Weights of a small transformer language model.
Architecture: LayerNorm before each block, tied embeddings.
Each number is 128 + 24 x the weight over its row's rms, rounded and kept within 0 to 255. Layers, rows and columns count from 0. Numbers have three digits each. The size before them is the row's rms in percent of the matrix's.

# layer 6 attention output (transposed), 128x128, rms 0.125, rows 2-11,34-43,66-75,97-107, columns 0-127
084:174082138134129148130105108100144167117103140135107094166106130134114180146105147121084111074098072122134112159150049116114102135149130155112116100127151165116169125138104111137126141127103112119137154141132143137103142135119098122100109120136130131147146143161124109157133165127158166125138132126139118153175123103142133129121088121120172153119123153138101162105120143129049112108130
097:171126094085149142125107075081147113102146111119114144125113136097133137104162126164134138085181087149130169191129129139137157129176101094125128102074121140095135096135092146162107155111115158109134108125124132156137137163173091134121106095152156125145122121113120088156145153108135174105132099077115124135127122124108102118143135117114127147138149163157136109115158127138120121147128
091:159169147073131108129103154175100125166115110173124140119110138163135130106135164155142170140117141150116138145123150138105122134128082155119065138115147078151099160110087135170130130131149141138160110076163106078133144141140172163147114121133155126106151104158107126098147121107103122116115133123139132100090115135143143098154141153094092154127150129129125151140173140131104150109103
103:179123116106166116111142129119110121117108107120115140127139149129147149101149176151120173123108153141149090113172121089109153092128136114083143145168136109146067079115132161104131141144118133166100098137144124131106150134128120122161120159083147112172124126103141139135141123101109140142151077132121082133130135160120137135161108157166145096098132127149132162178118180096085120139124
101:128148155147135134108103114125123143139094195130148148104106156107136161169147172122101147125140092132124113183155100140133114102109117127155145176112165090182125101117115101107135142133111170052132138131152127149101135119103140155110136098162149108127148117131104121118108122113195111139104142134154100113156166107121112156156099142117113099082119118114110156108118139097123136132126
099:169137136062148174131166101092096102137108140121078139128142090122107154075143163141079171137074139151116142131111144132107130121148162108079136100092135117095148135123088124131159101156139132154126104124136117145117142087121148127146133179137150124104136121134121102112118138155104119129126147091131131150116117114126092140111116104074086102146151126089117167144147162130136137140119
093:113132165147147137121117122112112147107129146128157112110164121133133137126113170128103143154058157088137094099121121125109088135141123118125149105122124126107068155107146136161125110141099143124159095106109101143119135092091142159099113139157093078151082144105086139118103091140101091132140169092142153134105148111133093122141113147113106123113124098155105162149135158135113196153148
094:103162134129131137095094094121111140144150097120123125144137131119076139205156140125127140142091112139149077118113133131153140168138081126107134149111132123125117096125141124137123183072110172116126125165092147162109112141169112155142109131117112138121108128154154109103148133113118137104167129147137175129074121144143121160152160136101085192115130139109119105133093117097144104136112
101:110147092154128121149093141061127143099114160118100126157155099122107113120074151122149129146130171111108126144129149121153128138097144139125133125157127129146094113144153108144152071172134112111133088110143168124112125115140158113086131160150151142116082103115130114118130103160103147107102151145112155154133121136141109173130134168165153147163121095132128174144126105208119136101119
096:127151130105158180107106174120112131086132131102123168092137143114145151133132146138156097159129121098090128151155106122107136120115152170186137123192084094126095087126136106146165125148130110156112152132146162115137135145097107135123102117164136157157097144136128100127110105160148124122108103103146120136147136117100141113119157117130095095120088164146184182124107129159137143148120
086:106139142165142202160148123154154142149151142069116108133105136150109102109123110077122123117143152162147127103136133118131128148127128092144142142178125151095145150133155107125173088132076150112143150158114132093163134116138161124161178133103134143132145118094142121151119126122100094139161158105147122130124122163111084124138120122148149137101140078087115096117131137124173141163164
101:135128135114151134112118171137122132163128133192191101101119142169090123116112115128110128121105143123133147110107106157144093164132189142121131122165130130127114098125125100072175092148140102132152147130127153123105137130146154102167146113133126102103142168115146164137133100108134045125122163148134105105179130123150110114154148161123138136097105125103098130100163136108147118124147
092:115105126177171151132112118094135108101126123119113113158125118101106109102084127134122140106106112134160140145166144130152101132149158119130130087196151141126150127138136090109137094124142099097141163157143111140091155109103121098163160098099115134110116148113158123162142106119158138104119141135146138160192148157138104160127136138126155085135146080150086104181144081147130141136141
082:125140124163124124137078135116137107120147163146121055147103120127121104157138101125170117131137146148133135165120130154149096160133130160135081142073161120123123155085139146112155121115109122133139116101137137121114076096097107126103152096162129120091157153163138143194115141121123128139158162139101166102123092137150088115109157133132129139175131120111100103117134087117115128091169
071:129126081115148095170117094131142077104134108117125123174124115124134075118086132134160121146112138105103139106122142124100117128092112097112104089131088143098117154136120122110103113138130137125164105107105102114103168099131097123128116139098106089084086085113123087136144113152133180076132153114135159127097112116128133131112122124135164108161127166130142085094139125183113153092135
079:101092114136131173136120114124187117106115135158156086106126128170112086138135153104138144114108163142162141112115143092097094148132148159112136101189095113126135128118129122110084080132099115109171148139145100135120103161130120073146124099095158097122109124078138134127121127143124158130135161145114116109133099144126117133144099168137185113121119074145101101126115116111114135131169
089:088156097159120175132146116098153157092105119094108155151148155078094159133131099115103151096157102125126127141142134129142121154133127100130134141175168120128142127116092087109116113123152112096141179174075106138136143115134133139125138120128123147084151055079141140122126169114124126134116088111179142137149145135114161111110137135141135121103127112102120163140181123111110123146115
067:126124122156119176125149184070135111145104145119127160057129131119158141119154115119103087133129134082135118122138157145120102150146159130128138165121091159157132133159139150123133154155156109149085119110110130088138081155095128136112125122105086127116081136157089112112132149152099125170136097127123121135136133131141086157142153102068127158151098109142147131134152101128115128147169
091:159136117108123124119120098128132096143099136125150160168140115158091118171131120100114126108146099103116145142100119135119173114135134128146122149080115130096161148122134116143101162101103165108129120139131068127104156156145122141181134063116119118138100160143138160121124084101145115109104118124103070117161117085101182124127113124090078117133102151119169109126155151116114147121096
067:159092145156128122171153131119138132138123102140167113040091110158146138145164098120178106131113125117141117138060092134138123145145136104145143156141087136106112180099139127122139144157101111149145114105112115102101164121144131067124119098136147134139140102134128115117122122114111100140134130149085126119109110118155099130149078138108146146132127104087099119105152167104154119126170
115:097094109124144151140121122155130122177159130128096162131147143108074125122143129143123143129146121151093102108102099114121141145096163108109126117177073132155155119143094088119098141127172132127132132152111118091147143141151122138106194146125125170102111153097144097113141138103138171171119140131103117115127101131153084147133118108142158096069130139122168112157128124111172171147121
107:114124132132138123115166119137100135135078179115135116120136109161139139185138157106098103163111113158132064143138145157146135143132107124114124124114098137162153138152100117143148173130104159149162144156113111123111128127112097098177135146147100141095144131136137123127135131157113178143102104153129138100112121138129130078147099108098096127140163121187120125065123183139146112123173
124:096100171152181174122096126094095121121157131116112145178134178099116178124151117144170109127125106172138117125095126127117107118109142160144147123066136124140122141151102155104095081150145164116069126136114096132129125114095150138131144118112148173114137103108142132134160164121126159111154141126088098124113126153119123113121096112109127139135152147122155162095173128143102157123121
127:144170136122089120139097138147145156113107110096100103110164142177118137115132141106137096112134100133117135101128168095139121133120108181150111140107137147164163148138135093135137092157130185098150147152114149142121093123119133135136130143151157125157083110159135078108113117095160070144144169109141117128125109098089132103082125081129108153144134163122159128104104082122125137156105
132:090133105119135081192138145110130128136169117105115126141146141129144153193142111160132145137084137122115124152134181136109143146114103140104105157153102093126151135132159135107107138089135118119130123149154091126134161145119074131127127105163145130099140154091122159096115130198106135134141126115112149147121092139096086129123165099129188111137137170148121099146126122131141142086099
129:139125106111110078126066165169093139081133153143144112125097136153106107106124135153126113105152150125141141096135159113112119135148148140134140139196157145130108117107110104118096166077133066127150136132161120098103128151123150162123151100136141117093135138125100152127116109141121127136120132144156156110170158108192167152140130126163091089143133096119114108143109100099111152123116
124:157107102143199191113118143165169093114088142099092101120154141139119132101136114129105117146154061142150143125129160111122161156119135171168090152116147106127141130128125115155124122093124150120116140128133134158108122115127138157135139113087134138111128114136135171081095108121131097107143150140105112099107158138133158171141156127112133116156154102143128109104116165061101129141133
130:153080119122092087146142134100154120100154128135106163124092122115124119062099108142136097105117106119184138100168151125107116125132100157139126102176125111099109134144096135119132092150105075129115127157178143120114126105135133159097141112129171142136091111120103148107145110166151097127119116103138150159097148160109140130086122111140144098084103119135139118158116109118142138111190
113:161195160160123138152165118160125133147118088150121089123105148142103128108111102116144151117150128166114136088149124087155090162137104172131153155123135128113163129107101119159121128158146129110153132107105164103132159155121102167129089110141167113112118123077098131090108115093157143156135120134162133094115114093109144133116125117115164119122150148111153118131155139097142162157070
139:141069168159156130125151094116154119104114158160104134114128098129126157146137092124109172108120111134160164106148138127139113140146094130132146136127147097118112139123129132114108104048078088126125110091133083171121136126135111123147114157085104117122142132102126155147124131125122167127136107129133133121115135128112136153157104153107179142136131121106097176090150177122129060094118
086:144083125142114131113122110098126137143151183156168145155171154156150153127149124101139133106147124143165129143141096130101075111131183090101145181106143139098143139111159141122107149102098152105140123115138094115108173157127145092155141126134161166151142138101125137165139117104158155143095132143170088118129154104114114187136119114139133117111152141128166138100126136086121135169115
095:100171114135150181162189129159127121160122192156167165123115144121156112144101141129109135158121158142106145178138126121143140099153145136151132134190086099114137165115150137149141129135166141107157111128117126117134109137119163163137115125150108167104127117149160141132074115142123134127113136129135149134090128141109154150109149142141108121136167126130126145108180107113167184115092
090:122167116147132113106133099160115137154153121174063091133130138149101175101137104133134117163127122112087094108140165160166164124112122123139150116130156133143126147124120134110122109130132130170119177111134139125144188134125137145156150123130151090150141118114123143136161152138136115116078111113167154175143183115145131083157132079138097118121152153147117175105136126164143130167109
085:154106142155122108098134099104175148130104116099123158157124116144123141138121148138136102129156105106152162113099145134110163132152180126104179156091126114120101116137140113129111150141121117164118087100104083133153139127109152150129133075142094117166103175090101133164128098149134098103123109104134140152134136100108152130133098093152146123133134111114152151192177164110166145160113
076:097176118133081151104139099172103139150150170158110155115105138148101099103109132107113134148102114088096172124125153176104138112100103135140152091145103104132139183171094113132123104151130174140127131096114137153132119104077110110119107150116141112142090148134128129098112124176128110082140139102123107135129121095110155164111135120136140153157121152141169117121162143114167129125087
102:106158139132096092065101125146109153132176078133095123122128078107110125146114114126162122151139104100128181142131126165168131131059101150119134084117109148091155103140123118110139142141160158160138146135108166103170161121129119128088142119124114143098119127150127172098141118150116143177114119163121117155144108164096125134114123145129129139136121127155127135124079097149155098123107
084:186167109110129088074144111081148124087146122100131122113130161135150118136118147097133107115144080117082138107124159117129157114117124152111105116170128163096124129141131111152103163090118118151113153104116128142109170149127114142101124114106091088156117146144110109125111144150107099139121107178132088127102108131084164145112134160125086151134163144103148151166103093131126163116098
099:122141110089081098149105146127095100132145095112139130130120106119111145143137098152100146155112172146120098126124085119127114087104071134147102121092127126130136104159135135113160137160134115109102184129170194110167135137135109136119135199126151126110154126118123122079157130146122124142129113168106144085134117137148141110131176154101143120117128123143111153083084125155161102122133
091:119121160123157111134158099170161170138098079180126112143106114104115126114106104123135090109153126094092092124124132142142143116126145130157129104164106117102097134152132134125104065156171099075143113118126124170128172121101159138155147125123123091088127119153116129131101088114140123105157138148127149128111095135158126080096126085177111138105130126104137129149155103157151118135159
088:111091167093140142137174139102131120128112104130106099144129134117136173099182154164159099104138105156133087114129134098124132139143148126129133131148160172158114128118117129152121153099138096171162101141141098166152128127127143140125170160140111115189161148136137091141132110125116097124157108136145149154125105115169122097133125072156088093088119109141157111168104153144112119132089
093:139161140143092143098186103137140117162123159201179132165117158133103086093124104083100149086119139110126161143152164145137124104113108160128099114166146130121125153139116150139098103099151175137152118108136096171113102149134124145137159119141118109131114131143167131129085125115128160103143129110132119083115119152122127133105144131150149133118146150157132100136173148088097158109127
# layer 6 attention value, 32x128, rms 0.126, rows 2-11, columns 0-127
098:136152108112121163191100116095178130093153126113149139088159156108103149115125122094123123156088123141113126160135155164158123108131168164106127152173109145112149107100134123095151133107098114134122071149108147146166153121123123119097121138121168129112118122152171182124138111134113178137130150168124097146092109156131147149109101163107121106115101145107117151113168124110149156113115
098:119130110180114104151105144128106171105130149153123137123114109147069173114136090141119130125121141048123130074130110169102146170120128129190134109149105087123108150132115165116150125136119166143110118159115174149129114124135145107144127071131140124150116140136122163098156119151131130102129099105163111145138158128099116098148103131143125114105102101149127142105123173094140160096137
105:127125131141114131177100117142134140126080084090112098132154118072131157110121145143141122082116139125139115108150131119131123149139114088132141154127129172137135142133154135072121128152148153105142112154079165137150110131134094109156136159153138159131110172143132133134144099169125083085109150162099167155132122147093116147100086123150155094111116137084103170103161112131155152138100
090:119145117131113153089141151116162144134149133126127170129108119110096077134161151124111109166122159109123143176081154130103165149116122134176158116102176122120100177138086056099118141156105144110120166123116134114132150139109168159114156116142128153119148124138123097136126084167153146116130153108159137133100101105136088134109130103074152146154102119108145126113139138141140112136085
114:116134147113141146135125111160141117127150123144084144157143083132130127103109105135159099162096155120095170108119141101116156153140069117116112083117110135117118166089122140146089118117163134157121097134146122105098137114177142098123150113092149140092096148154124175127128070119133116129117123151120140111151143119139170131126134199099148146118124130169166103173109082151106126115129
099:118150131132142086103110108104148152124147126126170129151136162145107131128097122134119104134160072161097119152084105169107154124109095160114132163116160174149129127112139139117133132130137085119174135137087147111122128136121120111099147093106092133114149184161131102159182136135114130110126083164108122083182142116119135123152112115164111135131077129134126089134169112134127135129084
099:138145146159135114175120132154135107144143135094132156216113141092125134134139122125133127135105119113079137126135142137133105148060119157117129137094183126163153135155101090109090115142162115089136148150148170121141101142137126153120129102142152150124126119128086146143122130094149117156125118114151140119101181097123139122145180100160126151089100129109096126172118140121171113101141
094:129137108154199155162110159117142106094105115104198104101124111110117113094149118102102137124182103121137136155132118128106123101137117108113154107129089149084079132158134098151087060136170115131148144108124130119159151154160167134119160152112112113105143122135169122121146141133132130122114120158096144106143129130104135104099123109146143146179127118113146133145090131153138153134168
092:155143177108136145125129157130154115125124091106143160099160130118100136129138150162111112115118101162150131127114057116112128134158144126134174115138126147120123151103076098091116162123130109144130109134140149150134125138094140143121123120160083155151156112126108140159118130134085108141124129127149145101117093133150161096169117074114100117099119134136157112079142175096160073134072
105:137139114124094153166143130131133078129137108168155090122136098154130134151126139067126111068160146114130119109114161179124111092144127114088136146116159130133186127085123132134131102107130126133104119175144110196090104102130144120127198114132119102135151121129107126147115147135111131119149132130127139097121126164127160121137092134159144159100147151140081124104127154126116140074139